From a checkpoint of a small transformer trained on Wikipedia.
Training: a variant of SOAP for these matrices, 140M tokens, 4261 steps.
Each number is 128 + 32 x the weight over its row's rms, rounded and kept within 0 to 255. Layers, rows and columns count from 0. Numbers have three digits each. The size before them is the row's rms in percent of the matrix's.

# layer 8 MLP gate, 512x128, rms 0.268, rows 344-415, columns 64-127
108:083116116189087097156143151135094081148156107076169152092151107113161106141100023075104154080111124113171093095129112177121121140115135100178085131124105155086121148187085189134108061129120095
097:114160106142139125136176145075104162127102103155116101091146146095124122090101138159074120102082138149189135136102201111077204135114133145143129117092094138086129088117112088156079101121109065
109:109172084148111161098143114080147122147131099115123168111170180106163107087095153082143138123096091164159164149134138196100072122087078073068123163150139140156094172115140114102136127126106152
099:151161183106106151127089151097175129163141078109159101080126153006166117109121160123131105086119132130111109088129053086089111105157123155152115106183181150180108144160171139126172121135172073
108:134123089123109073139148137162146121085085114120153149142200079120145103115125152086143096142114118116185170122149206126161148131050159128130101118108135114079125146118156087188144073141144173
095:111136104094180174147108108130047134095053109076155127121100121147134179153147118071079124131093162067149140155194158148100108105151154081159063138137059180164141090152133171119100145104147145
104:186104177134136124117165176153147122142136161173146154075131107116106155096108167145122113035165138118110129134082056232095097140124137147135094095162201129171116124184154167103148111114191117
101:182082142087097171117128110097118127155079126162135100142106136095122179118154088131110096160085115145150117046132137158025066208114102148138108124151103135131136091119148166109122088085082075
103:111112107136095097100142106130108151107163117151147181173086106101173105142133124108111122141168183081176135179126088141126132076096124092158045024077133097087083108146146103156110108118120098
099:098150123080133129073177132104094099124088144138178130144116175067091065098133112140149164173171093112141179152147152176134099139165194134157116165110168157132124032119103173117120143136174157
106:055135174125151165172083169124119125073127188118112081115146106109104112132196122116171079118157117108112195179129054130134186098146121129114126124133167157120171150083100154140114153166139133
100:145080118133159111133113110132087101106167099103113162107136157096101068139124179158151151100122156135160154130164158074176135087178125173091125136205146162151135128160072143129097092152118163
089:069112100086169138115139149145123137112100139101150131088160220119078098161117163136137126113118121114095157056142126045124151129077178090157141177149146174117113083121080158129066175131146118
104:115088162078196099137145135103108098133072056089116124154106124120075082097110123158170191107129094111167173180132059159193110106056107190083096104113160137111141134108161104116083134117167090
104:081115147124191148134134170177083123033120127095176083131092164102095105162127174108079104113076108146104167166150096101103141101149181150118084167109113110179107162147182082108142114145144142
099:092114115106143125187133081047125138090108155135146169118168125113129139078186092095055098150091095092146072124091123135093155169156109116102102103123145128147117168127157132150132072179132126
103:109135125184192141130104109199169081147176134137145113128161177142140073145150131127124165137180127100159160178130153144096124157099106160170125150111132130150142077107093110144042108170101119
119:136158047157167141106175142145094094130136019131092150102090090140115092132091206148134125103153097122159145160156151068156085108089148169160147177166153128100068164160111129076108152157092131
105:100123148173098168117125132140048165114118121086087143098177109112119139155139160127103107087093094142062170113105138121177169121160128125135132125083195177109101129134157120096140113131114110
107:131126115127157169141129088111060142128118144196084107226096134098108104087127156184148139135159129149146100173134163167131109108117132097149112111143117126127152122103115158108157193069097072
096:126167151169102077121113169120119091085103143137128164159148117148109067190095153146103149144140094161113121106190148145090108130166105110180091132138086166150070123150139146040137148116136137
108:173134184111104073116130177174115126145104140067071178122152200151168146080105134115106148096126148129109108126158161129174089117173154127172103131105148118086179119152137103162117047130133093
095:102060156183087134081186156141153119125118123118195081177102108088059103132065127097173117128131113099169099162104156178146128086135116106177157147105158129152114150140151125131138184118102107
106:073060157164116129135135091164117118119127090175145165136106164107048123093119137113139081117156115120120137150060137097062119129105153183084152133090148199123100113105114137176117102139190115
101:135114130101128103113128076165127093170120166189100052134115152126135063114114137139119082156120162106076142139187127127103110142148106053125157100129120185117089149039113153094159111115124150
098:161146182155114094101188159179128131139201151138117209145107156146119139176180137166095166110148058128109181148119162192144112081123093073100131174095155192125109179093134167143175127153166114
095:164157156173103138087133146183109049112165023138143119099118178083164091129098100120135130156123179106160116107153152183141136061111123078107106106141108105143072141130131128123112132136184113
117:107098168192164169136129068114134089139107122155166151146151110101117061204123159073109118179107141135160176089144125183116119063124131113099145133112149104178144117148061170117127106146087090
096:103110099171171126124107127116125107107199114103088131147165110076164096105119073160108128195080125134132146115182114077101157187111087145132109129158136156162082118203136132161121137090079100
107:090172170183148224148130131199113119136123165110118119113100110128127145099082131089150109083180072105180089114115114185112131155111114109103114058122127102087068134087114108088120144212181115
107:131145205104145142107129182166128066133107042094098120147120064154047121144108160117128130188084139141136111097108126097135080132118111109160088114109158132148099119182082092130121139125050122
107:160241101152172120105121131144145176144188168116110085123110105135133118058183141123184098102106070168106164119066150108154163161104107137126121121091112125080098104142174133128149123180123085
096:077109128158088140144080152156152105123135132174148140166179127080085123092107101115076136118174097086208166135111134117109195156094150157195154095130088135101172116175091113130158118152146092
096:158143108193118173078115167156128136167101156046183158074178073075114153135151103148145158163076110120141135154118172130157092168146116123117071139175156128144159155143126121122124071161091106
096:121132154101136095168115122139133121095121102169128087153094155136072124193154156059093102115147105104147109120123148116079115124191151131175089138108123175146075161195144172157069142103132115
100:178153080144137130160183140134098106125074177169147084121161128129101075142137127148112134179147097145085140086150147107103176146119171144087098160107148129091169107121161100094119146154174126
093:124166154089153134069092115140139128064168137071112134136154062131123072147129107110119137107102166112134144078186208110131082107121073130075158166139088155164136190129109162132104148169109143
097:143103139099178136170141179154102107088144112127061098056114158143068152170129105102169181087128131112108125135138143107119139147114124093130151150106156209115232061092175164096163110155138124
092:122151138092139145116130142168143107127132115110141087145110108119169123136114106090112135121143065108172159065157128135099081121093119104169149083111112108139124105186134103146168227080105104
101:093055141098109158130125118155128109105105165104115125131113141202119118127148144107158120109180088080077106114112152097097150143134090132196063125151186156121089145151171206135188141113139139
110:170167114114136111159128127129151112129103093141146158182166118134122109142111133117122136140177158147167171085097111099113054090136111102122124084049063098105106169065166160147117145097156150
100:114162078139105063114177138131182112029137143130176196167138053160166106119105079145152148077068141137172155135128110158115157123102127115092136160075109086214141134175122135151152141135126089
092:126087087172145114147193161199117137111180127142115148157163095093138146115072134155106140110117152130119135151090177131111176138144084153125070100096161140129136115115124114145106041096118106
092:109109081098215158124107135157201140067122123136167153127108075097118124181088197115139090116115102093097073156168074134171130103102087177135078131142140134150155120078158176126134131139142136
093:092126099070199136091124184142107146176118112138142104155155117110157134134135132063119111114092104139107152118152149136143192118139159145120070100115165134078174145099124130155138133149147125
089:154152115104170109152093081138126117111106117197116149189161147141166129121111116132140138140082093138108058095127143145100097154126093104206118155108124118131090136134161118172118107145115153
096:102151199138152129093093101124078119157147110129075104111137127159151157159163185064143104132132113132150138088088097137120145104092184101131145109145147201111136087093178141066122138160092123
105:225165172110133144136140128097096156072129187095139180115135141133191133133153198135200157101188178192124108154138136133130125100112133125106114066150144110163129083205133087151156123161155170
099:079127139126178104111127183145073171115076157174146147164141114149135122097056045119101116056100107087127139121116136160150143102099158084146083079125123107138138136144158118118126130133179142
100:099154114167099164114097191171121118143152161074106147123122083141090118117132077144093042185157147163157151163069148151111141157143110108115100149051107170102103130095103171132156160049093123
107:110093084172117223082177132166146116156070144076104092181115153157159153109132111101149105133165142121190107149178174150138161148097119098121090147141186127117150144135119142203151132108152136
102:163144144084133168103102156157078123076161161115054153107142163109133160093055034162141180117112098138149140113101174149136132144059105168114152122159212155082108119166134097175100119086158072
100:166088174125115093132118122142164175117175055136126134184126203112154141139088164115198121086164088108097127110168145120129126119146125097178164169136123155145102117174096101134176038170074150
109:144160095147203166110091095102171130138052156152155113138085111096128083113131156063105123093073122133107184109150086147160125090151132068118086118096098143190135105083129093102121089141174171
099:111081093108148086095121106140085122084073149207107135118178120077113105175132132112108150114138140122103135146107093098090156211107150118129169146236140167152110116082169097115140084165146158
091:118106112129166127128091161164101100173148117098094107160075157126054080086152084158156109153108136136170137138128093165110100124112115151125125135058159157104176114082143162170088162121212157
104:149087106148156154089076137144159089142158134132119145181114138124132051169144128137069108138111086156134139062139159158090138188103018125123074137143138160147118074140108105114054131110124194
095:135129145064142146054173185138078199183138131139142165152181194117171149070101129163137166147152144070127152105066152111158151115153147147129176158097114132114141070173094124093119095153110178
102:153092145106119160133159106134070108109101115110093086102140145221144124071154107055080087118126107141085071131129138144107112049111168093133110075108132150155163118156111119131132181192079099
112:182087135170137155098208133148084154078056129139106108134090167161128086146129160123117117112138119063156173104109103158127141098125058108162103179131133075119176131091161180073072129093142111
110:120073154143129112155131187101107143146128104124162126109014143147124097189090112092161093165093188141164153188126131128073147152190110100152085177108117148094160146140151154133093057145145113
102:184116107128136109166119128116097123088149145125086156139175110110147137143179128145149163129180157131115097115139180096132107106051145160078149126090187140129113095152120128114103124155101042
087:133114088118146098189129129179128158151137139126114110121118080162171178151136155094134123098111169098135147104125136102126161100164178160107139150158102162079068196137110150125132087132164102
102:147141136128146165113167148178095171131148133140140120170111094167066115118111108103177131126156122159096087116095147214159115156122159102169072120137120116115149115104104163120125120106120083
091:122212093224181095174102140134143107108088175118129153141160093140124056105138148157039107148160169085165130094158151129139134186130113141145149107104156105117180133145127156156148104151136064
099:144165087183193140110121148105149153073156151073196125109100184116176137115133123107122066098112171119152063081147136141126144087134054171122116108145113101151159121115184115141161183151144112
093:110068145120158075154155089143113073148118125129094105153130115084099076138146103147082183113090145164141087152079131138119105139149079085124112095127158130145083123164108107141128100146140128
085:086110110099156218086110145122142153139087144163124166161143161094123103194105125155117096190122164222097108125132148133160100141168120120158073136088077137091162102135182179172102156164102125
106:108121211123118136100127080186163120147169125153115115118112123117153091190153115136102109175134143128108173089157108099098167110109075144127120182160108184159152102148137080107071047126112120
099:096102142127060092135154114131075172191120103093093131163104120090127076110152081112127160202109119136107115137104162137147131140119214146109135166075135142153111096089152185086122101146164081
105:172151139133086141085158047185159110137084118074080164113135155122134129117179139166172094155109065115069116174116123140072126120081089157142129160150127131169153118107135157156132190176133112
095:108117099133125177159145212101122124131127103150123123129142153111037099150157114128128107156086056156146123142149131128108169102104112160169126138140085183127099107192141125109147174134095117
# layer 8 MLP up, 512x128, rms 0.271, rows 344-414, columns 64-127
114:134133137178097143111105141105142084066181127069039126140111167190145106133107117125134129131199136083136114120152095113101138125181133131147104100142143156112141128115148119138113134039092152
101:161141146112158116115137128161168109130165148122147129160104103158174163040179148138121158138176108068164055096133149160176193139080108119110080057148105070145090126072154108120171118137116146
104:093117135130177109114100188094132143134068103091138145127124131110166158117158156117179075112114118133118169138206153079191094104190123127135158169127109165122130144139082144159097193126118153
099:111182161112132107125077102129108121117087161170159108129171154093152140127137140141141119117019140150104090181140095091143139127109074104138123104184139198170180130126185136143165153095158125
106:080141156088164184134122162167163180094132135078135136143155152110156124161087119122084159113128162124148090130172093182133187118185060091123133133123184070139122065166117103133112127177134088
097:173139119143125106138128055178134132146112152160111156135121153122126143150146145129103159224112079066112153166103160169068142190156103069147153119149113107117128061121094152146113138125178148
099:151131128112166145126096116135132112132128113095152158100176154097127108131134181141138134154134157066123128188085086118162161113105129128099148131109151094106092129171134133160148108080188117
099:117089099135209142089151131136105139123116167128157148156116100155168202112094117126179078127079165112106162123133109118083148122144095119149133118011145084123159141101162073142135118134154148
094:153123126131181103166174147115086151158144166171137142130174212154148140168072165130106219111156156149183162173140126192108134145142171076124093101091087196128149121136159149116120144148193169
104:129177136104135129065166095121116124125182086108176089079098112161094104161034161095059185106132157116152096071155181107100108133108079141103150113122106152110130153152155105093177189114151166
102:138077113138116125093115176181116156080116109212124100064104112127104136191153099154150139104113144130186104107091053157155084178119127096179141171106122106118112152156132112096127111155136105
095:144184147076138127111093178081141124123211093133131118172204077067108131111158057157124144130151132150200152119135168153178151112152114124076151116130114110148066096149104141105107162108158112
096:044090101077123046080080139116152144137140096121107163092137155122130156122118204143132094192132121140162176126165081098092185162137146098149165130140179104123130093167143114095140131139136107
100:070141122139120138147128170177173164066153125148149150133091120112120134133113118147107145075106098081132121145127095089149113133214111154120110130114189167095145109174084144150099165098189072
100:173120105089120136102085189170110123091159181190158087147143060074143158133132089148180152127055105074141110109123085161128122151105124154108152131084181119113104126135152115168131180136135161
098:109172125119110116219134124161161197139114105143108126104119169109120122104110167191141110155158128097105089154062197139099128118189078107148111109188169157081130076097115197140121098163135121
105:134087090150162116114173124168162174072142085150156117092121125116133194142034133131106183134098091146148104121105155117163159157132040128135142116142146132121165121136159142143159110173200128
114:113082103116138143151138085139155142072128122121163130151128143109113166103165116086139180110112139162183143154148097161126062137109146130108081128101131119043139092150180089181106153130135080
099:130161124174126127148099135099127169140144116118109159086103131118170163094145143195142069096120138187138179120135145133141105151134121190085135073182097085135082175151175164122087128089147145
103:058130063150135102180120173078114116148145131130105094059062139128142114178098093145117132088073077163116085078121126171159101117101141141091184114145095167121158100108113148103113120134105162
094:134119036134149095141111105108125127145129128121099057114177104135127132155104122110145133189181127150225114134099133120123137079141118198062052152200104088108168061121132166144126163113118122
105:114114125152105121133136129182167148098120135127124133176073188121157084114115062181155167058134156172103094117079110145193114077182084178131068167081116114132096145150177111137093113142165146
098:152162089114186137140131124119110083142124158138154109162160117150154217130126138163188056143178192086098109107116098082146195152133154130098113102106127140168126114115112178090098114167094160
098:147169161126152131138149173077136116088134129130122154119059192144140117090095133154156100064159131170109118088210148157114112150128090143112191118160110099130112164158102125105117147098185135
094:128193113081095190126167107139108178104180157130118144144135089104136193133099115060143115062103137177100135061206143121115120131131131147083086136123152132151150116140160141103115167137085089
099:169113159113090180149201093156106096068107162142091104151115137137073112150216137170129107111116099138091145172147139130172064102177139134133168171123123206103121180058128167135161147173135131
095:125129203140170137158096113162103179134155126092183116166165089197154099058126220127115151068138145155168136127162068069106174151136135163142141126120113110121054146162134124126124168119114112
111:095165187096108162146123097139139147181102195087148147090121092084116154116055102115143123160150129171156115177091127074126142122138105111110144134089114177143136171134161127135201121152179152
099:080126113173117097134165189118099176103097112104117132110124099081101149106124105104121104133088096108116087108077155087113083081165159111161197132177127172100090149127112111118110128154155127
109:135125184145149174151130114193112096145135123124157153174130119149146143141207123125124055116111103074097132110117108119149132131150143111134061143075129138138180184090139182142111181135135091
100:123151071150158120107140079092069133110113101115163133155109135144069059142178044108076146149096129128143150115164110083180105156083159161132122156161143158125152211110132119120126106110098139
105:172133171132065141085158085102173147072126156100125177151155132179136100070092128166160145114101127149140146159166095074190115092109097146100123091121134171087115168207134129078106079090130087
094:151093127108147114153174101134137154142099134037112167118104160137220105140142171124136069106117114107057099167138098147095082087132145120106140123150108126122092105118131137124171151128131131
101:131126178147125096144139075102157076126102117128081099119147082113086169159177100148117067077176087198126125176114150096104175115112141147132191140094166095158179150163100093122148070108147098
100:138082073094075102107198205153160142161127150122146080147131111093183078114148079068070169131110105138081112137152121128162201137111146137170111067177092098112159153101095115165127180109092102
104:129083116101163180121092119126140152132101080164145092137127077144100110177100102135094130090198143104080133115106147164122188123155075109087150168099165107093090119161085107151106164100098082
094:155160184121131098131159097113113116130212140123130150162146157106127145169141124116145133141113172175115193159119139107113068111141091096166154108117126154127144136128122136168117122150063091
090:149141132108174110099140132108170189159142112106079129112057163122179132117071179089126104160110165189120131082117076097115121127134104142110110113194114102123117203139168115177103112096129138
092:180142129108161092144127142124157137148162131133080126168139142133147126151141127125070101085111114093106130118211147073110140167143174128017117140158152163149120146119085141152148114108145171
098:146099128117125120064152059099103095157054111097083079147140133093136136129068099084136131141132101140158102179172119143132081177085107090129134085172152107091135127088057137105106168190138129
107:075154153149094197078126162094146118077155089045127115112170126121108115167094107141127151153129109093134146128131104099141123166110063128124099139112136170146102142129078140097155135092133126
103:140118132131134092094141120120101126130124116044173140107126173124107205133211099129099129159114158149162107155155095105052066141136142131134140065157207140128123130137121143119101105114138187
094:120156115112120117112087178081137099076097166129118092065117104160122181071201132147138119115202141162119139120153126090108143095138082116090120051145084137124103183160136141089060170166081136
096:136150088081105095067153192158120141149130125113147099133126197150109132094203126134109165160089095151108151141101074152139170147089140150165166130132151140082090143123147159138068115195116177
092:136127132132064195119148128107113143125096118137160162131209051150167135147095107122080188155158101166113094155125105105114182178147115098101096173119074148079151148104062147128141071160150161
084:129127134140085151165082171169126131141192082147096123148119202129150183146092123115092159144185079121105178087125158149136116101140114158112124112173115136140165098099121219129094118104155091
092:123122170093163109092145101118146105131076111147139129129164096072076141146168147176172102129158113078093114171126137127148137110133120132194156076164140109119117059090143110060161177154156110
112:140153145117152085115109112115177153068107129150140159118108163160116147126079121165085095185099088193085135111165107140089170118063132132155143193115086163110127130157137114122105134126122177
102:084089124102149105155119107060144107116143057085119113107126149077136130170138084123085141161080115170133172103126142163143117138145104175105121089118136174166110136087143124081128165161179106
098:112131067170212119182069129084167079134091163101138141140125095125117149180137090068070071125154118131134205103134146105103142148136119106149126105117125145145095127164133182138145122169133163
105:116175130133078115094108162128153088121202132119160076072151156086094135152222081174137160100065124156109158148098139162082158137168148106112158169124171167111156112106060101166169141156156105
099:111128174156139077091140156123106151158144120060135105098055147125125107136144134091120107108130081134139147151111178140127139122129111115114130142146096095103116098090148101105169098180123100
094:136180130105132107136156134127104125137135188113106108085175062100099169145118029105129100127113165153119086186100131097075155036140129115088175136165141116107143117109122120109176174098122109
118:139179097051084159136103131104161128092114108141087111090172106106130145106110088178129182093084179177124083171124133138115151103139175127123114149081071174123142154127167154137063130090101108
103:159071097160161141179192151140106123131117143141209214110116127137108134133166116152131090144143171042125110174176143111167125102119092142131153127105145132119131115142100171129163118118098132
093:142086118113109118110098088182138071128149115088163123100122166139094120145094145124137160133085091203119049156200125171197140138138151177144092129068129166097154120112136125091105127096117084
102:160092108113103147129103126117130149116110100174154114097137144111134071150158076110192116184075118130068192119111239113168123150099164105136097140119130133156161142108114098157018171081163121
098:148108140191140143144101107165119109110076204152113162134110147169111109138163140097066183161147122082087171053190125156100172165088128097131113155122114136084101167072113099099145139148144078
110:144167120078089131107116097132133220159167136151185109118186115037133161134154140156140138147143153139134150099137131191136112156194137208116172173154088080129145121081109107119123113111136099
108:153136147152158136169145180097150164155091111167126099169092161157138110179125118080098163145127106170127146150098090161131147081125131120127162230122147118082133106110164095178099128131109163
110:136118114058107082174137089124116111135124193167095133174103152127075028160106132150149111193122123090137159068095086155157113113091179164128141140162129195124083142129054150119141150150121099
108:112134151094123107124082171166115189145110116215192132054179142127138133121123165128202119123163113126092090110173114143165183166202130092109099116159119101109100125088132157105201150106105135
096:139117132112048126119198109139078090144087148098140149154113139176200108076129177130129130078131154169108143134177124156147150050118144141110101138129173081185192080146132064164070136112115140
104:132185150158151065217148146157116155166168147177090133108104158119066140141109154135131115096099155056134145096123075181145133165085119096136122082091162118134163094160133101111169095170169162
099:117097069196152071121129122112172106169137113118126104112194145153175115075116124109092141099115112190115115147155202119184092118119102146077091134152130103137095122150106147114112180084209117
094:092127142103178126153119153104144151095076141145170085109068125173143164084096179095144111109111051085182138101055102108116107120130150078129148143162114090092146103172140136199141129133090193
090:139151183097126044079126123106111112062123110153115127115123132150125121096096098138156091132144111101150206175199118151134144120104138114094109151125070185161109148135185142110139110119122124
089:115134171132077068125133110093137156129109157100081152127130176095156112119123102160118128120088099126152102177087138179128178178135136106119121111109157120074128094151154126133165158118150109
107:088165155085168137118123121157149142127079185136166100096144139109174143152123122126097085132130116103158128134135121116192104120113037137109099165099180098186139082083153200207072130116112111
107:150132135148108106106104154118102153198157103136175075087153123116111149119139109116161132117200094120138114096148189156131151108137073154098180151127153058101122089166078140148139102145158154
106:146147075139098117151100124113153131161213134178116133103152187120112090162146204160127123143186142137191123143162137073142118093110061122137119097181132144105146144074137114114111127179127106
# layer 8 MLP down (transposed), 512x128, rms 0.246, rows 344-414, columns 64-127
110:115083146100147120067135106174120166210131179119124118125112183153147163074093150087127114144086108134160084098142158111107059063147132106139051103105101025080092154096136098146179145101125131
094:166123177182163152129128083126141115095145113130111160156110137188105091121127171098079098129095101058079171174115113088120114150126114098203133129104061123103122131166145187118129107142110131
102:137179132157152094179151068098113111129183115132101192160080110121147132132147128063179115130133117088078102145159097097125140087195077134078143129098131125140127127128055112138149068186187098
099:072105150143123130135148123137164132148108162155060105144154132143145183122072072116192141060104197079091163083167104118121112125094082165090136133192110110128075128117149159141102078092110139
100:102112127126150127143167124102127196086102078099109192118075124090151112110132095091183132109149161107114191116113112045121112167127129160149112145130125111151070216158080137164122133077122146
098:139134132105160100047127178131136171134131094190120152061126135173095155124138141130153171143076102142199109083123099130186121130110090159160171066113197168080111121122139138085104093107145157
103:128143127132129098018139172163142151140087133099138146102132125170082160092127130147170118123147159072111132135134101114121094159143139134138090104170180067092107222118113117098116116062124117
102:175128158161135121143138105137130033067181135168163174104152164120143138131103177167130210107126111083179125102101129085174147118133161098136121098135138161167165149082166180154152111090108201
099:164139141107073169193177121106149088190143145167143110105126142146101136125093125214133124119143145171099139143102114064083094181120163123109118111134093141111090183106135091094128156124167071
102:103166118173115168086122122099171125119107148157108172075070145162096117039150079146154171143136101119107069115150154101077167141131109093149082161168107094123152127149059136193118159149186148
104:102180175116120154126160189076118114115119152157114113162164182055147118123089129122178138144194147113123094146154059150161160101154148098108168093107120160090134123092135127092155059110122117
100:042108124134100167130147105171144175107096154104157119192131073098125124080114093080159125095128123089141123102104086128153169155130148181160123082158111181118141131111144127147116091131134090
098:149045090101115097079113115156101161118134130113181093123122153141094165166027146122134114125151122191127088131110112060156115122166148121149110094178196079132105080132143100117120145144082138
096:102126108161092131092073107090104138135112139110156123140076153100147129139107100115184089155112110077028064097143122118179118121130192106148118129126056128116177128166151178130117076154099101
099:131130081142144154141139133169115237103114100115086136126167170128125067188143096176061138088105117151100136115145111173140114111118138123111173115145123076178117115115160205128133153077146164
101:069091149075145107169140141092124112050098124182131156177123125115119117142058096146148167093204122137131150147171085172119109177159126128141097139078103117161143161140121093142114100060158096
100:090096159094098175200136138108102127163092121149090143066145118100124174130101149164124136151134128095089079072106143157092156091120145107093131143144085065141115172135093152144143147154114157
105:125083116124106125166062131093124169135079145000117055132137152099127113126052140109130120118119135158051153128077158106158128148106138162126151118166084147101105144163106102093112164131106105
100:205128119109119160144117100149190105110132117147066113198174144158126138116155136110168147153122127136139145100153157178048159175104118160139154130154152086089139119133097148145118167146051116
105:184156070124075164128151135124164101097157129155162134233071101136093140122152138090175102117114136102125127114125121213103185102129156156146154116129179208139058172181100136147133132105109126
097:113123059137113139118155124168138113179091132103136183139064045193152068134132141151126152123119143147154155152113068119051113069174084091159151166086054200177132121145126132149070086124082180
099:112086131076145192141176164204137144176156097126147127112128121092127123099098043125122123092045147156170150089127156124147105115118119106143065127149086133143135072151133166204118121130114150
098:098176142126204119111134150152111130102130130149160147117182110131125120086113130110158092110157080128201123134103153168154157062165130086161078085150097024146121106135179192124112160065122121
102:206157077109169096105117095149099152101140160114147154072076108137135146134122080099080156138153185146153087112147190111102096141208145134094107158147096108127116128142206104141101129190121113
098:172124096165118144115131132146144091145193085138148089088109123124138119101129138091185080160090103145119128144180204071131163161102124099139147166136143077090130137150105122110173128139163148
100:082114124121163177146162099129148111190072132133109180134106118133126124114153149117179138122168172091111109191123128028072120097165114193115097119185121161084115115141083128095150106108090096
097:116102131152151096099176090105145093114125094173134151127142127167134156136117139131108179114109120152166151081131062110101119141182143054238168103150116146133072155118108151082161178072133140
103:078097148129146107094090159114135058108134116117150093092115217158135116072091126120118168092180108063177082115112105117141121119109166148083184077124156143144148112179151137102155106139158150
101:154116118185067163060107126134074159057157133146139135111111103139075058059157068074097088184141094132158115118125142141149104081130120102135150111161199158189152159140131088099151116137106159
101:112078103148122127138100112144124105116153108135164132195145143121110126172098091169195147163141085109121088139166050197114128117151107128056146136103180152086092111119125144092072079108109071
101:112135127088175061156100078122082118057188154135166157111147161107135158145105105102090142093110165147142094096129160092049172149159142115147085100136044156052066109104159151137154100145155131
102:070120089156160156102083118124156105089106146096129121126132123155143118144140098071102111154163146137111130097184154072140119138177139155126132136148090149121169078157121145122148108142109121
097:111092150130146133165111093082113133132080142096094177077114156114116152066114103085117113144102155124107118081139087108139169107093104094132076067134119158108142090121110102154125135108095035
099:144105127119139150154098100167173146118127143123062179095131123166101101069076101127170170146105137063121128104070119179117093142107168149112154119116072172202136146175099122156126136121138124
100:167111158178105128187080096165105126159184122124115135165154108104176149175126119084156161129149112105148097129157087170164157150131139138121108113071153197174116139095183161134100150133099073
101:085167132173150127091141073059120102083122143157103180106167147116093092144137089131117122137109068101105101110166158163173167150139184146115128077100190198140110155190091158119218131181104099
097:118141133218131084107097134133141118107156164118106183153161101103119155135053158126204112102150149168137095087137108178163140095097111191137118160087103101086151092165155177175166134133088060
099:138139114142103140159097154165137133155140110091137101116151060112072066057094088122112113111143125149101091142156137122137151137145071133191109128133131174156208068165076091162096146091139146
091:148076104140055162153130087139184143090092111134194137143166059146128119085144180088132120134113145129156094085131163150151156142101152184127150106182127096070102139168158132158143129164084145
096:206152123187092089090149096122193130084127126087107109103143127172166130112134120114140131126095114112081150131128166137137079105157164042133058063156178125131101126070135146095097167186116124
098:158158136107107076076172113128133097126151102139130125110161122058147096132178081188138168100156136224142122108121110120134100089151179140096079169134162153193181197201140142120075169115124076
100:139138118132095127087118081113136088161037119165123123059125101161117096063199135110106109129097137162074186128138123139179099075199125088119097162133104126119161148084129151090116137185098124
095:150126162107141148141097131114098075120111147122086117148163108160125145065131164151210091180162088118150111120166120119137147170124104154138118098163061113167129134165123139180149144118060125
096:075108100164134195150166167044093194136120142154117137103134086125165098107135139117136087156123175106116098151096165107110163115142131091120166113135104131090101131095127042206119121179133116
091:167148123151127105219088126111119118152115120146054119115088097131100167076148092104153124097096119135122135117128166114149107162110171126130164124144120102143099076134146164108093123144166102
093:142152095108110071180173139161106140063127114174133141066118119137098110155173112169171126149141084161117112161165094104151129092110165114114111137121128132165105122103078112147114132115159106
098:143101135117136151145101201159115142118094189160141091138135139021170099097177113109109152138116117153120114139149098056148132144148092124090094153138130163018214169123163119164104115055106165
104:133123108128128121160188165181110165142134126114120199119117169165103101096070125136141080137147120114126061152159043152102120190086148164113103080155135159196154105122143076208084147081114121
100:141071155137147024190105111054141101102095100104146128163112135093157117124162152092110192137154126128096144170129091119166132099146124141095132167129154125166106117164078132122130105118146131
104:121143182141179150074121127140104078139154108158076073149175171078179079143113130183155138133125039153122077135127101148128111133144147135083147087139095107090138161070160096192096121146117124
101:079107124104148110134068105098114130096118099177148184092102086183076117130101127108109085103109094142149106111110135157123085078112093144160052112152084152206125070154192148071119201104113170
100:086115111052171152123132090107104115153117106152126130156119108136136138174159167169170141066136100183149148071119167120137055155111138114175084175165115107075111160129135126134130086111085105
097:142106178083157124137089123142153144150132114162138207121145137153111080155168125131099071117120152116109082099153139153121167092142138157109159213100140161157109189145092134104173174150114130
102:149044145184123111107165147098128140097077132145138124162090037146080083161155149103183125144142132152027056131109125166142111145130181123093110093164089117084120178136141144128119140161175095
103:170150074159065138124136120121154245169116155138130120170107144145145120184098112134142166104156125117066195151147110133112107156107134144118082173166112129117204103162152210151156121078096168
101:157104187045133120135137131089127141100113099148129121138096103122158144122158185144172100127158165120210128167097137099129095158119174123144159180134100109118136140098077168138071132100120163
104:221161110110141109103158156095159143072142120215142163103109157159108169100151117053085170099092109112101099105127156103112138146155189184139134088083097093142080115150134133107210111078152066
093:122203162116122217120125091109125040107097103116097158150112135181146104136101120110107105122099119124124108154157131128084150137121210111118147147128197104158100155113126151109112152134095162
100:138114126157103194166155127110154123138103112158127155192176143022099173036112147093117071183127104115119137116104151129130134119098133112151172176103097127150138113113126123150084120120148166
101:141164120142172117137146164120126070105075155084177134171095088199151132126096128112150088170088127121170117182137108115077099119163118131155178083134081164128113140147146125129099105135138135
100:085212174116147178115154125100141087156096075104092099153169091136158132173111114160169085158156192100136157091096148129139135136147156092202171119129147073117109128173139149148079115131118156
107:117122134070104119150181144152035166113156128106064120124124100118093108116117067162089098122213178126098110142167114099102106096158112143168149150136102155142085154129119122123084160156132087
090:137126114207151108102098134068143120098080115146117151111125110169139140119145119117109146107115125113172161099114116094172094116078101111166162181107074128133045182075106178133178138122098111
102:156121077103170105111144161118109171126088169141160082115127112135111131118130115135129127109104082190139110151104146099087165115119131125141105156107138153094100157102098095148132134123067181
087:139163154059108139119163102073121159119108098177156162099135128129134123171155134170137107156112153077112153177075111055063202155126163134105109103131123147151136088143118082114113134099117135
097:161113163151154080118140122072121079186171137131133155151155113095155154147160131073052154153144118100110188105079160125059143154108116184099088100151130078130089107135092120123170149068135126
094:114114164136155149095138145135170145140148124140144147143189183128159179109150092073141165157108112147111115131173138105147134072151144151078063130146096161091128168165124143120133167158145116
092:111124142116099119191065106158101096100174197127097104161147105165071114156142081169117137139134101084083077158094120121117097102160087123147190119137155098147104052147184135139129094127154142
111:144156159071195117155118149163114186152094160166144099118133107152114140168076135142143071090133085114112154146115174140141117126109082088104112078086074133087184089142133072152086157099162102
101:134165109149104106135161123153103169130129092146116207141091083054144149120167081115106152125203197095120194093108091145068173107121128138116136125083117142107164149131157112122092110104113130
102:121132111109149162130116130131165134134157157159087162173157130102150138116078165098109093145149083165081126096145129145138109142102102155165108115097148089000162124114201076072143168113053083